python train.py --num_hidden_layers=16 --vocab_size=796 --positions="learned" --bias="all" --tie_word_embeddings=false --beta2=0.95 --weight_decay=0.0095 --final_lr_fraction=0.0 --dataset="wikipedia_en"
Each number is 500 + 25 x the weight over the matrix's rms, rounded and kept within 0 to 999. Layers, rows and columns count from 0. Numbers have three digits each.

# layer 9 MLP down (transposed), 384x64, rms 0.579, rows 256-362, columns 0-63
518497455516500468532533440527483529498529466475490498522462500482479541492512514528432547475474519485570490490539532470459470484473499483551464470496542515500516489521487467453470445507504510
524521467479491486478514464475483514481473460526506504537513496489483508468526477469514529545528500491507499493523543508505531506488505518490509501498477481559511495474433480481509508526504472
499489503480532456487452519484487485479485496517526514483492454478477484472481500542519480527545510474483490519507484520470532491523483459516490523546497515495505517466530527531488496519535477
525493493482534439500493490482538496521507502458508459491477465451515482458456489508503514506487533520500506495543504499480496503491489454517492542454524481525485487471521534529471528461478483
450528529504498513499528462521498530494495506497475495459479538497528525506515476481521538481505506496469496522547511527484462506483508469432491467503481534492524525492477530474490504491528489
494503498488489473496502506506492511515517501495478506509488520504489526488522481495485524491511529488495459547506496524503515492487495489514528537490471487483478468488476507492484516505555508
461475501495485470491529502509545507485475484454460521555502550490507504556502486498471453570525510512550462530533493464466479480495511482511482519512517492480508495511536512468523520486506485
531463503507493487482505518524471501525515477539517473520453524504511489479499493500526472487481501531528511502494490462504468534488508471499486522486479489495463469493493470493471491499494480
479493486526534479527508483541511550463491498513533499464514467476500500489526500509506470500495545549516488537493479489514466505525515491491476478502469525488504465537507506500460490523491514
478474470508495537467467498486494522514515484485518491528477492482475501501526497489521522575477476476512470505505505479506511504515483456464444542499478501530514529469522544488485526495492549
499473461495520534503495435486474476432471475525499493535518576514497513476533514466521512498487524510517506466572498457508540473525483484552470514486487527534498537509495537483476487522496512
494536529507500519542508514490510502523512556501504494534530468540483507501463515551510474489495517523464500514476493483519493506497487487490500465485507503454501499526516499506505484455547482
482518515523514494475532514506491493539558555497499470502534456482474511510531488491510521571500481537493506536499468492517459471542465477572470518506477487512556520512491529465511526479544498
505513487475474536512534497495499496527460501469513476470482550484521525505500549501537483552485487510503490502458527514516468484532466516503478531513547473481504494509483493491463485491516499
563541500511461515462516486488487501484501526480527527528447492495500501487459509530449539484494492505530457474507480516504484521482442467490533485500488496516445505475492486487479493505514504
541497491531489480501542498497506467491471468545470520547507525508488486471485519480463520518483494499487515467520499527486473524525496432500472495449491507527501508476522504482520483488522477
512530515532487495536489494469531498474500532500515484507490444487468479471485543471503514531486487495471483492526484557506542546514479452508505556500558473543522500487510486557471474526514489
527488531523490489547481509503515524498512534482526505488464513504521489495480539508474511505473554485482494524461534497492508502499498519492530481480520516506527487507498503485493516469492471
479469430501541502520493500486538458526485494520485492482485519499515507470497532479494508492479497526528477504515549509473502471489535516520495492490505500509462474453475510456470502482484535
519461495499483479498449498487516508503503498504478492469500498490490492478512479488496508494542509484508477497508511535502475523490490493505498487521478514493497477464469488492484481489514525
485507477478540512483486545500526497524514500517482509504483491515555476491559509531459475487521464492508528501519448543526426466502506538522483503519517519531524475493527496463516499484551494
541508510483492525486427500474534504534443514503502493499452515501483504469484526513488468509545492525490471506504504503496507517510514523499536483496517493525463460521499536520497551516488494
511515472512510490505517541462542513489458522484532548491483494461494491508496487525462536474519481489535449476483461509523552549530514460475530543510549524475499508515458515512476511497452540
445554478454455538499526492468506476513499526514507523501546486520474479468532509518460496500507529510514529484505541508497499460491454524504451533515482491524501507481491538523470505506542547
459476483461500475513524530529479469482538502457472529477496478511520492509511551493487554471505520553498521517449487501508522543514535497517489447500502498518496526499508511488467560462503534
496492473496542507560479489477490537507478506488458465515555499566543467502479503513492496496513496492468460452493513510474448527466539507466493533474520503547486504514507493469479467509525465
500498480493483494476451505491513499501512533503516520493465519480490501511506528486523475495552553471465494506495516525493507493468542479513511510493461484541500485514479528481488512515551474
464486469534480485511473514517496469530531538497468480482476472510457460518554503477508494483497510496523513512507497522540511485466470479467468481536506471484513508479520456501497510463505493
509535517499522456518496505522483468525498521525505483487485502508543555460478528502524493524470520530509517488483504504509543457475499489485510519533477519512464485520512557497474479525479530
475483506493512485524518506513491551518509496489512526487497491507485444483487481483485470544475496499519519481542496501475484466491451526551522532484509484493516481505488520471502503504478450
483493493541522524490466506503496467487492471501496477530442472510493471498503512456479493471606493477484495514507532521510485519522497503528475514487534459498510524500507470537471462501479508
492498468474514506519485506491494489483462464469505496496485471530522515460496485462501482526462515493548472482497508505501465492507503512463529505512481514516491488504483506528505494551497490
513502469480503493508478500503471492496478501478511525536501516529536462493564460527517477496499487473469500488507485511524511490516534562481497508498493465467500477524500479492472500523486471
472475500463488517473542530532475489503521503499528484529489462541501446526511479473516487533509492529515486485499493474464488507508493469498492527533491480469495504487586553455531495544517498
489498542508473511510498502526487486488527492524493496534514486490480455528495459559502496508543477487522527481502449502517505502531517528485540490496498510504480461517467454466478521457469517
495517521508478500477498495521546519517492478446517456509484482463508499530510467483519477559535534476484491436540466504498551556527492497499503493505485534478484510479492469547492503484488508
535522531499509508480525522519508504515496470484507493502531485483484479467454450496495449480511488543533475470513515505514469561511526482500512494486536495468454477490477514527493525521478444
498476514514528512484522467463461506496470466448481465489501521530508536484542516517521513490499512471537537492541506485498491558475497513504497480496516485505466440518536499476453475522489479
504457462480526500481473523510512481515544527481542481476484515465550466480493426497527520485507466497547508505477456488491494513522507536538519515508511493516480491519494504464491480532460538
488464488477472534493485461481540524500488554459504479470524508517511523472517488514530542473472482507506534480446501477496483523472527486508509461516490490522497501477545461471464485518514521
477503496511510471544497477472489521505514503517490501495492477500491496506532554518506506538517508454476512522485496492508535513488485520486467478499526541515497529499494472502505495482491485
476541473501482512502506470563502442466537500480502490472472483495501523477535455515492535512462560545483512494482568516518513458472511496516532492528512529479530552459522534448491537501423499
521494499517511504482508548507537437488489494495529483482531504515502514548459534506467515475504526512487525486487497524504508533499514454479500468513477521530490504512466511509489524560496531
510492478513494473476476467504505521454517521519514483505455491460520519514523505519509520500488523477478477483492475483503504448435514514538501512512491529530464468484483509493520480496538548
433526499491514491544522556531458518511505483488484487489487517478510516533485492431515479497483484467518507545474534493529479473532520535531528532482476513506487489454517473507511507523473507
506474498544477519471512539493469511515460504498525533477525509482475502512458525500507539475541475491499496497522517479515511544540468491478449479512487475504487489506476523529504517529539519
492496497528556494513486454518493470526489475497512514530453466511457489504490507474478491480479494490524499491514495505490473511515563509477516502496489519515474497493481499518473525528508490
494479478473469510544535527481485494536506503531511521510532482533571471502492479502539498476513516530490512479536533468498494474513484497499511487505457504491482484496489563511495473504533523
483492483537491498516530489525497514493454458515509469501496473505563523488461474493499490502523470529511498484496465521510528505501494470530530497528549500514545482464501537469500497511482532
517521455502483497491547498528489472493483507474514463518483481484506533488515496549457525551481504507477497489463464488527498473458457485517489483495502494525486531501517466518493503455493510
537478523515491504473502555508493511508497542479509558473524486420442552485500492510504503516489483468508495492520490504490465485500480494429473505498490516455475529493501482491502499546497493
536416555494503519459554497480516525532486472525503517528508478476529477543459517497522522500519512442524454506509473471485461487521463486533460519541466467503531488514508489481480471508508502
536481513517474487483503488480528507501458534518494502503473469516503521545495531465504531552499484513540522524494484544491492508533523514500535486493514486507487516523417517446510535508538501
475459565534534476467531530535473476454481509493510547515416458450541483557470535499508488508480469472478520500494515531517482482505489483476480488475495487535447502514455517559498487511502498
483488485499485482481498500504523517464476523514472525516521499476504509564489473480548496513540484499531542499477502509496522499483517503506540533542481530521492465520480478470489500507443504
492454554513493502513515516500510519467437525543484513507536485518512482498536529451483478491555530468477493467485537495497543513552509483493508478502516549508512415519508501499503462494477499
517524527516526489493524466473474493499524514518495516498528509478483482506502487494524489539480468505460496436480485474517522475503484493481519522459490493515493566504480510533490537495442494
505467468496505486460424472507495516471492497499472497467497481470517469470515474494490489482517525484489470511494518518483461532510464491512479495519497510488500491504476472507499481493481520
483500499503512524465562545511482490530497449464502551488510525564495497525491524489516458471490460491518552506525510525505508432506512486473510481497517517449532521484457472509506502474533519
500478500515490435509501494506497497478533490529503492505454535489485521469505521501531454540477515548505483517502493494461521505507484482519534477521489492457474452509508510527464559498489470
534511506466521494443482513526499516490511503495462512508513474478473509476477475501483466482555523542516526540510531476515471483521495489524503484502483470502496488505488502461504539446481492
515522479509448520439518488503534456537457504452473502522511495512496508485526520448513472544466532534505516517502482491511471535516537499547513501467476532528481503483545513506520484476510476
546487503541459502507458488482498497469456540514532486533497567531542496490508443518469534507496470486510488523517474523462479491488482523501500520482495480522502513512531537499470505475497499
508505498490516525450475515513457492503526475452495482485499478474510456484528524502481480503491469475507509430492495492487485493485541522459477492491495515455465507472516503511508501483498526
489506509517484516524466476501540489527515519486485495508546506542496498485504457471491512487478527522481513486536478486510525533500493543492524514538519476464531506493514523476520475486489497
525522517496525495501565469530468458501479513523516494476494488507499503466469522469493494513515495475499502477484413517484505512521493517517484516492483457471484473522521466567467520459530548
483504493526521471533520506528509546503478522544510492545504497506467537472489468492517489479530506534480474486481478491552471504537522516504485524499522521496507486513501527510492504501510487
468523529447487494460533514485514530491497515491511492523497500469501505480510525495519485532490483489536479507488492501540534476480537515492507516526494518492535547499505502499506519452508485
502516528505502496511554497535455480547478516508483525517514460492486527506512512521513526455477527499537464490524498513536514511483488498498480513513464483514478475520469508519476501509477482
519497450491513547467501501496524476514521507489470483502484484558520503492499542500497488457533519518469510481464511516557532469514525462471514480516535528536526545511495550468515494465514467
502490517488480479511493493488464504560527491528561513508486450481493505465523480504506477507548508481552499513520477498516453541541459504528462556497486524442520507506511508517463505505492512
521504493502562541466533504479509488485476528486463516520473485469509479541502462506499556470517422498511509446481522459497488513526491482489491517529493508492499479497493506533501485496536475
517485462486551495541513525465514488478500493504530504506481478518478523527422483462559478495481487487488500470523491460507495539489498523507504470476525501524543526541521464531487545509508468
521499524516510549490504492499532512493532522504492493557505486478481505501477497515513508510506499520519518525481464500532542454485506489509473443437478513520449527516512465462464508484539473
489499502468476496485481452543434485522486543468487479470487497545524501520528492469501522536511500485518514503511538518518522498461501528508509492528498552540512510530507485481471505508467505
541446477573507482503504522491512489478463495508528490521475499565471525516490499478482461491489518550485484527482538493507514498531488446470472484470496499503504474538512495529495430541490514
484500514491499508510505523531514498480510528485480472482539493458461534507498528483503477514497549491522519520507517498482498500492509517512454566487503546524478506491521507490463514519534511
524480480486459541491460467485468530541491466505511530508501493505497536515532488496500513532522525528537506486524493485501518506495519509491513516525458514501514516478488506504501489474508490
466513449501462515506496490507506493522511530481523510515496518487497531543504507514486492503484560512509488491495508509469474507513512481494489474479496520498486501489491480544512459484540507
509533511498522467476488512470516458496465502510496493526535499492537480531515585541470474478449482503457505496532525497534502463538488477520530485471502457515504476510468496471530468491503462
522493484470506541464503495491504482517529525524524470534511464506490488515544514486515510530536482522486502497498515503433485516472516515499500498475535503535496498507466536510515493522515523
481508509511506508510475456472563490490432519478499469474511488481483562464506458483469514463501491498483494487489490436502476463562530531460484500542521495491491495526536492486519492504461543
471479483531522470489513520552522488473526547491508527478514494529489495491513491497538472486490458497508478502499524488492518544479494530478548523534501548583498503532467499510501519484466507
483494467514472470494471503496547524490485517506455497507455486520533461483503494492508514538514458473487493504493508525476485516492502517492452486514482481522494531545483532534492521469516538
514472490532502488479518487508515506537497512511489492520493474487494517527500472470535492524486532508527478494495502503495525493514495495476505502494485527512471480507509505498475530495452494
507518480492494503481500523454498439453490522467508512520497476502510471516485499480531447496492498452509533504519509514493465519509477509511501538475507520538485501511515522486479489480487526
495508536498469478555526486503463527543479504534501457465490470501530524511514529479479497497471528532529477516528565495478563475510466502486493559493526493450484441494490521523520502497472488
520516531485483535451492532492482530479508500534467488470504501499439538478524482517537510507528546498518537452482555504469502509511481517502481479533487517495491527494464480477493494479466531
492515517474495475482439526516521521513511560486500468498528501505514495461490509495515467487519474466491502522485452505525515502460480468533495500506499525468485482523510515538491483499530464
484501490494506497467508472500482546476469469459484463497486515523471525547548534477474453501478515490517478518482534470554498511474544459519496507478531476567517478494510514518546472494485468
492544509555528547534520528525510533541491468456494480517506456506503487485492524524481518501500487468421462536496517488494525499488488450478520489490455464459477464499507501491508496505543521
487458536480525518554458543499518495510527487510510506484471484490524503515545508471522507505479476427495463496493526511489500491545480542493504485495491514536514526499538547521440493535469487
525484466545457535491450455501510442508517480480516492500542526539496509479489504520500491515500538501482532531520520462503540466439454493497554488517470529490475475500516467499499521536478457
490508470472528465494501499526525517477508498475467530502503558501471480507528488494473501519483461482525519522536494527528515449493529533486519501522533480484507532489516479503515519486488536
465511494508524535468550508488506528480515479465504512462442469490485481519530491474495522497489484516450507520497467490471509499474500505525487500516514505489464538491492519514497493476456544
509498490511504470495490515475496525504444478476495500521491503508478477517530486489535455468469521536546504491539505505502498535517511487510502500498496482505488517521501516471475500479540504
490506474477453483489548505543501517544465508484495528485484493524493505524537480493526496551502524518487478444495562480475488466464523485535518473503491514481535479558525509500523527523472491
450471500486485503528507475512512505475457493494499507482559465516477499477546529511482549546491501501503476445469528465499504451528482493469487494546507483477429512509502470531542447509486492
525483482500472538537487482475516504495500456510538512521479476502521490505490524485527498515438478465522464491476523480472509489554490499480501514532516504486501449502514481458518510463441475
507503503499502494499469526502467579501508472502544499469509551494489505493448448510502471503499507502531485518512517485509492494564473550510526505515480509477495493520460460498515524520535499
507469527512485499483470478478498483507507475523497490497502540520479515539504528502505505498522543493488528509490521479515476476448502516475513464500477504512490542521484510456484499520525549
484485513500488510480514472507547499473480497574512496496508482529478533543513534504491462539556528458467511499449546472498490480491526496544482495474504518519474489501521518497529483514496543
473473484514502532493488564490499505506531505493510470499490472503484496480542517453526506497506470520530479491496487517509475487478498502444500512491445503469479501504500507516540502486469503
544485507545514473517503504510501491483500508499457513484476513541514487472474513509491522527515464477486482460501510495510522502469517508505456483456523507511506531463447530467461550506504481
448533504499484482467518495502524471507532487499500527498470523521467486513472503530516466489534511510509492479500508517519534469500492476497482488504518478496465520552496522483516539493536476
495501491510511502549464478514504477511526525473468474521522487495492486514527488518514470498477510471516527540514509557504479466488501497475514493495477519517509493482461515494456484543537499
503522454550497513462466502498492497500533487479481455460490515513506490451554503498516492516490516499491479478504498487512484538490512477472551471454503494507534492514518497517526538484518485
# layer 9 MLP up, 384x64, rms 0.564, rows 257-363, columns 0-63
493542524516489532523463529496472512532532527471513460458518504520506489496532483506450484521499473511478470519482500519495469512497495550535510521489477489473493499505539514543476515487523509
472535490485467508516536507507508489512499508540496472523489528515521462521543504461473497489471511500489447458498506481500490512513539499525530472510539485508496506500498474523487510479493502
461454505524502446527537498519496493480486488522503488497491504495521425548480548498496492577469468484488485503504474524528484523508486547437504468498524491460507513543433499515543485509524506
526505489476496498482530550449513502501488490526471493523485489506500474479494488489505557532505450541480477486527463485509517518453459541528451501472511516462506486480509493541470529470520499
505511498469534488500487434511491505499502469512543510529523510478479475499480501498532473487485486509488537471496506518479485502495477504523515442513492508530536532488530520505535466502502495
467555510547470466524477467514468485488505480509462481550497546510515502499480535476505517514481530517499433502471513502513526512537458489507516528504496469479515526520480467449492507465486496
454504488480497483497455481498480521485469494501489526498495501517498481520476471534498535492507450483478469479489459537489501490521497540480538494507519521533560529490506524541533521521469508
505477486465486503490507487485499482493501482446501501489520447487492517477470508462503512521492490499498508519497513469484502466530484518461493499507525483514500513521519487532504542475550504
473495485472499446502536533481503491463516452531524490529521470466516506486545517519495482516527499537518498440483488475479467522498538497492495472491522494493487504463501449470525512471513493
498481563501483503545490552492511521496454555484555512523498462508492488478515472468495513487521551505482473498493536466533539450531516474512443483469481512519506496471517507496508509442438501
527505537563511492502479463486488490507504462502472508485527516458490506470491491465560528504492501505463480519473481503495537484463490508491520475492469559571485483524513501543499507524465490
542488517500483489491541492475540509531470570538515523531506521472542510488485503564425482510483503468531535548468482534448504538490504520488542511493512495495474443515492502478522479505473508
492463533531499506488501504489545492484500479483503512463495521469523483512456457520447510520506465493546474514466478554502504493476492461492546498514524499470510516483512512495517543512505466
523512516447495551506505485497501480464504468503495515489491484523499519519534505529519513490507489483510473494468467481502495494480500442491457500504502470527495503515509466526540509512508496
512492547504526520461503514476506531479519488448520485475533507516544503564502532507509490501488485521465518501535499496519486514461470509490534514551511485516501494484509496499468503489492547
493481481516479525488496504479471495479543506510501496503522480598472489514474465486508493525478504433512479459481543488481493514509495511463560513522519492465513501512504521462510465557476496
500478483510511495505505476474495449507506478501515482490507485481467523459508502505535508497496533527472503476460480469478560508435492495524512485537530515524478563483497500544498477516453515
529496503477467476544492509480507536530488534566465471494518534496491515515512499484479498474493528493434515522487506479469554463478483515491483534528512483466465487491459493557536460496467482
503504499499515509478508513501507498503500491500493497507496492495506492495499491505495506494491511502497513505504524480490512507505497506512497501504513504504511522534499504511495528516509509
492500511500473531512498514519459500516513474487515513498545489539463473509512500519488444433473511505514445493496481493509560516473446490547510525502524518472473512529440511481447492488472493
532548487554488535493489501491489488526482518484495512458522516513517524443491472506448542494479502513521486489494451471505462499510525482494517487485504508478477485526486508528523493506500506
532473512522556499546520475469468555506487481507474519535563529521465490461503472549534536486466513478476487510492524497493535517507432451503526501492481517456495510464472518538492490503524457
506466503496493530472531463452466536500452517484475533467530500494474467521481486515523538517462494483524544514447524494471510465482502493504465505513528519521520488496483473477490504478544532
525552484538458488538513499525519505529479492527474473431473466519500508508470480487475521499489515534498482522472536542508518499483471508493476451496535503464506498493549463464490491543541504
487493499502516489484499476481482461470502496515527554510555467521492474515497538494518545520524472459513506501443511471529477507453508493476494495501492465497518503482481499525483509520456507
531501490564469492504473541499504518488508436521509535481508491501508477529492490495479503505506506475444445502505495499501495466486514490486516514467520455514507519525496506521467522461521535
487471533487530475475548483510507479519463457517480470467515508490476458505462520494488476495496516496501520479517510520498485524511450518471473515516497481499504512488562512504492480505515568
441490499482481503498533506456530524443527495473474509496515477472527459493473563508454479450481537546507456507464486528472486450498523534506544483511525473523439505510490512489533464509506527
504520549523509493458489457478532516504474470519473523516519455479522514514481563525496486491527494483509504538508468499464446492517540522515487477483476455475525441545523512493488484486514515
494516487493503499494460517458476499511476502518503512484507503525498485514515507473490543500536489486494530508537524462508499474498493530495475478473473493489534540477526494535493463478487504
535493515472488486482517466500477507496458508532499523509472503494563516499462498495492507484510465483486484504521506521504548473482506463509488492518498499494514495524500524467493518455484562
510478506521506480480498454524484515478542500512509477467480488487490513504447542488431539482459525501521462479459582510490535520514490483511515497510494484483482498504501544510519499498506533
516522503447468452508521525515476478484493519542476492503521521515519506507460475515486520468483474519478491493469533498524489520520517489519537483525463503471472506514494479500472538518514524
518494516501515522542463492490483434551535475504500505478518486480509526492528495498497489478496474488488543525481498460500461561465526504482529476503497490524537452538507485497533456509500529
508486517449528492528494501457512527533476487518477562540563522545474462516491519526506467514480535476497473511512536483527529486514485506492501536475549498473546484433493486528500482504491445
469471556531494505476496535462501520493484464493500489500489552477491501491552517480486491507481529513522512485494452464464503539472454435482501500498491440552475519485496555519504498517489466
507502532513531467465495488417460507497496560516547523510492491509508476506495506500481527497501515490490461488517492442487482533510533546574518524477517496491474507493475504471493527524510532
512519529518530492474492454495447493452494502478452525493547504491483505520441489527519543509508484515459525493485565495483515537499501470532487544536513468553487457500502502536477491470504540
479461518546492515548518488520531541498490510525497526448500469466547522482468508494460518493495461500499483499532519464473523539501503449515517471547493486476526451473537491463490537496505496
502578507466487517479527511519510463527457522493507515494542482530497444517503478467492477441491506548530488457466537505500443489507506462488507492470464462528469478540496538500576479508498552
507519534485470511479547539509532515475490546562490514488518482453500501537476474441445507479508487499472515539506510560467508513488511513501485470539509468493492433512490499504525492444480453
528504539496485492514549486507455492503509528481479502497448465493504471515514487525521541516541510478504464538453470530516480512462450488501498482515502483489504518493535471497503500505516454
478495523472501472533503500481455497493456482540555544535535546500496485498532515503521522492521491503487490507500572529498507497529488470513489508512481470478532518464512476512473528538496498
491509526527497496492438472467502496521507527499511464479494527561469496449527515564464482526466490514505496468533497489474537500498481492545507509471507495483523535479503480502503508509470524
476530515442518418511484511460523492457552503529524491509560540493513502476532470519497501562525492472504547501525491487473475495474501512486503538461498503472507501489526525487541460538493475
482468536512534507450486471500504500477527488529515475486468480495500527475503464500462501477478466482538480483477451499497527536530532460490507529489541548494493550501462479522514453534521488
465490547486477498519463494501471461517517484505474505513492490482465500482505452528500504487481543505527525450498474492524495472556507515481491474491506504482532546486508522461512494487464508
485475493477507472482502536450519491507515498501449464479472522518493524548489506498516494500508474517493545507477468518473549554514478458534460493479493533500524544480506492529501454458513475
506452501480500507488503502474507531474488452462497590510511500504508465499494519521483455510488452564509488511517511497510466480528486507462491538466512450485526511493479487499534492491514490
431490503505462514525487494496501503498487475487489497470464465565535452539499528489499474495516506472469499489505494518519473514499504531493534516435516504488527484512491489474525470524538464
417523484501478468446530469488502486488467511515524497472490473523487508553454509447494481550508511525541485499456554514535533533510512498479520509484497526507516475504501518502519536487489475
500524483505482486489543468551533494480509508532530493515551499482508523507483479519475513504508512491471504489492499490491469479512460515460496487497526499469509530495493500528506439480502544
493465529522500513488520487496506508513467505491471471498493489511547542512501527469506539502465505518473456518466455493539497532519493511479524513475493445523487503571493514465490506549506515
502512557490529521473514529505517466488502467427531485545510465465508438518475517514483504476497524504476450509530491496510470495513494486500508519488513462571484508501511519494510436500488469
490444528498532498491468526458477508480500493519513486515526476486482540524533507477470478496507559498485547524483473499508516437567453518468513512488506496512506448490534494502506485485492526
530483518510503505496504500464528501506480496476493504457497463516509487506493539474536527532524478507495517473506491497500484506513493474497463556487536521495519501459574526560496509500492497
509489518520476499505510490514507490497493507504520503496501505521486510494509508510501515505504484506511494496510492504483507492498504500492522502495504498496491497481503501500505479486514494
513541544467487479499512482492476496555491551524518483483480486488492480519486515502516507553469507495490492528474505495492508486487522529503491466524459562552506523532494541499487545490477505
494472537513512525494494495489529496513510482497510524527545508518522455518495505532484462509521470467507488458480487493484501494478460485478508496475508504552483515505502468553511460545570530
485503501504537488479532495507504506517502485503519480519494435475455532489465521484492517512517513515521546520439524489495467527519466475492551538462496509534519511503498498493509459498497510
498493497496496542554483489501449439502491513497517529480574481486514496481501455482478507490489500496497437513505512484520504520487506505481492468492524492501486501524511561496525525489494510
483459513518503475514478463455462497462516497465485524491484501501499526510497501486563528469502521542506486469513511512517526515498503505467554470494517547525538524504488514494586514515479447
496501498492474476567540508479499551536494517543522514509511472513511496510465456492523488466509488486472531536475503498474437507498504485482486530534495520532524463494531480497487498502468515
471519513515497497521503449502526524497454464507508463524501433517493501493513502463533450475497516542472508499495496452518517527507477460503475524490508479485521524482507468466504495477538505
490499509519514444512514525504517523483495478519503520490511521463489465504418481516472500537511496537510498510519462475528509550499471513519469509452543499488512467479530477503503521496547511
515546521499477478501480491489500503519533500472495537470500543511518526429544504511485517505487518476542514506512478504489534473494505475504510470498510513474511482510518488506569483466496506
487471467514514498543495485521526486504511469513467511462498490488560495527480483486466534495453473484499496505473486523473503399507442443474469482512506495485464529510508523490522462525513547
443500514491477503528489504520470492515560514532492489489516518473524519468499490514470514509482464474526468497517478482474461511507525516503508535502480510481488483539541492513494496498469555
496477481489450490514455492481474508480487499512500492512565560545460520507442470564488465529447489492481474539519491458515487562495514510544526518509536497483474475544495467544466500516451481
530490556498492473515503535504490488518519457479523495550497506470471492485516531509483482506465463532508500502502531500506469459471496499526483489467523497518487497516464457509456512503476501
483523473504492503449483494523498463492498448499503489452535502509512523496493532464475471471484523499498515507527508509473507490504500498485549522489560516485515507509508500506530464494541517
489469519502483505517511490554474481513474537499465525489489525502502497511540481478526509478463458518501462527479540479500514538459472479509469484499533534460481519495506509489509527495499509
515509512493520533441496537485520510510495476501474547512480472505490505517472522508488541495480471530456499521460549500512520483470494541540494480511470488510528467461514448481480487514551492
493506500539482477471475494525518518524446500543499504535522509474522500503519458458486531492517482535490504483485545489484581549495472495498548481491532485512477462506510508536557477486490508
517543472484497512503531542522443533492492522461466515484532476508464496518524488493501500531426455513501496460507492542479508562477481476550495485517524447493461534480524465500478486520508479
516510484477485478540554516475540494485447558515477483511523507476476517508524480513515504441498472523513448486478512490475507496506510498502468481498495515528515527532518453511491454510494496
528488503506498454496482529453524506491487560501514497524497523538501483485442538476516514521436506509520500519529498501493508504494457503526485536509544459534476509528517495495509556501502467
533509500473505483477512529484502466495501479512492522501516498517473506481500533483504510484508496468504517506477505514483521504446510516537546565480482489507505496501491482498536527531481464
501487551531444471500462471484482489542512519530453538514511487509549505533506480511475429489486490546482529533499499507549480545472481510446530524517462467506463482504499496477477514487476449
487458527492508498513502491513492544495484502468467489521468508494538489491492518473482513479430479509507492488488499497554510470477530482505489498504496548481483522539508518453483446510505517
471480541512538501513530507528486484472466522528435521532527484515491440518500520514535507506482487448471487513509495533488522545507491445471503499487479510522510498468496530518481480546493464
491496506508503472550548555515460456517502515494483499452531488507484488503534524487483462531517517511484513489494508492479501559475496461516481492514499520503471512514489543495510474458492497
481503523480505473480510487484473520509504516466480561531538502515493511529488497526442467500509530495482475517488508486507508477510494432503534540529502526535481489484506495476529486507496512
523457504491508504482512532508501512464478457495502486535541493503501473501482486487480494498477464513460507461546502511503497491494495428510495509490519482513472510481505456489485464501473524
514528513508514508524534500530541470507514496490502477524518519519467485490546477484472518518475474483479459489459521510535478523497477486433528470516476512481489525518517507521488481550477513
506517527479501469467536513499494524510491507504585478449489464495521541513496525477514481472512514446481484521473537533499553498498498523492454551519463501444499460476511500540463467456481477
474469528514459481524517507539469541489504477513474529486527511498526456528447538514503513477528500500482491491498515517488519527486518478468503517530469519444484473481481518525530498532467465
515509506523455515501443549449482477530525516485501500497523479516531441517467517499535539497477435512511533512507510503505500536517520517538515513518529524483484536509490489512526474486522497
515503503487538501522534477470520505498523479484477524472492476507514531534505491557473507537475491474489522537492488513515487517538492478518472475474514518500510444501504485519475463460520504
480498505524489482522467519512483520470489492536508459526513489494512491547490500507507545470508508502494448531488529477494523445499504496468500520505549484533517511516466502559492513494492481
544515482515468526517496481495513510514482436505498491506472488532523522484520463491508501503498464538509466530500510494511543500496447523475507481437537482517485491514496498538508507559502477
482520505505525515457529545454537489484547485503440512475490534472485520516495538486436525527500490507456468526505492506476489490518516496501519464524518489476462487461501511498509511509527478
588534549485500501487520449472489519544474484424523489452507513516537512504462508521483502501475489494463434478485478490536487512485498448507486528481518488510495489480483522553521495513477528
461490506514481524520541521509449492504589494508518501484469508457486476461509459492487512503477502539470469507516515527511505515504517509506537514455485500501457506516509509498489493478465533
477500526512491494501536487533512528505510499475489532472493491481518492503525522461486485499488470515504492514463480493476518518487517462471520490500497470498516494493477498511493538535514458
476552498467559498478518484490467474511500508540494453492541523518466468452500520454523553484487468505476494492456502543495506498492464504501492492469536514525483526471474463495484524538519512
452493505486491517489493481518495492516467455489515518495525516488479450474523505577485494510534471542489480486523522502484511487460497482486535491483502477454508488508491468554539503486511487
502496507501457457537537461460487443526482486535497508490484520494517470480516516505501464508505528505469492504476483504529546507493506472539509489508480531485465505514514464461486488512498486
527479475493482497521519502525478498499492437517474495469498481516531520498541505521532469472509502541505449496481452487495534485495457471495500488467523495486483515524466515513540492495516479
511473510491519491516471500481509524473438501481479523452494553529520456540520483508454488511477467467507508497534508502471520474503489485515529487487551476554524491497530497487457542515500514
545518511499550500506500461479474533535523514507512461494508464483494524482486556540531542508469532507492532464440480487485497507485437514463516510503510561469510497477510533488461509498541531
496478539505555547503493491496479492539499482531500499483544521500477491512485507538518498511546489508445498555514527477505491516495517502503484518515445523441514475495521523495565468514518486
503500524514479505488487517471491520464509561479472499532518491566503518468503466518496524498532489510496536525483466501507524515429472505478506476485483473488518469534473481521465495490491469
498433502513528488529501512454511495485495536493473541493526499492510486500485501494458522459484469569503521510533479494519458503507505484504506504476465522490520494490500478532496519483456461
478472494495461506484476496482539458477486503512507487515501510509496500486504505481476495508487486519440488503520473505485524527509515497511499504492543464496524563479523500525550484515479522
515492513528517504525493515479489511512488486471492473541502535505514513450464514494491491519469491468484495504456510517426508545466487480511541515513478489462478479493481507485494450545479462
507543504532449470503497525515495542516471514433562518482474447483486482481519484536510500519500487537551439497487483468481529505471506461496522516494534496472528502546518505469555527509517537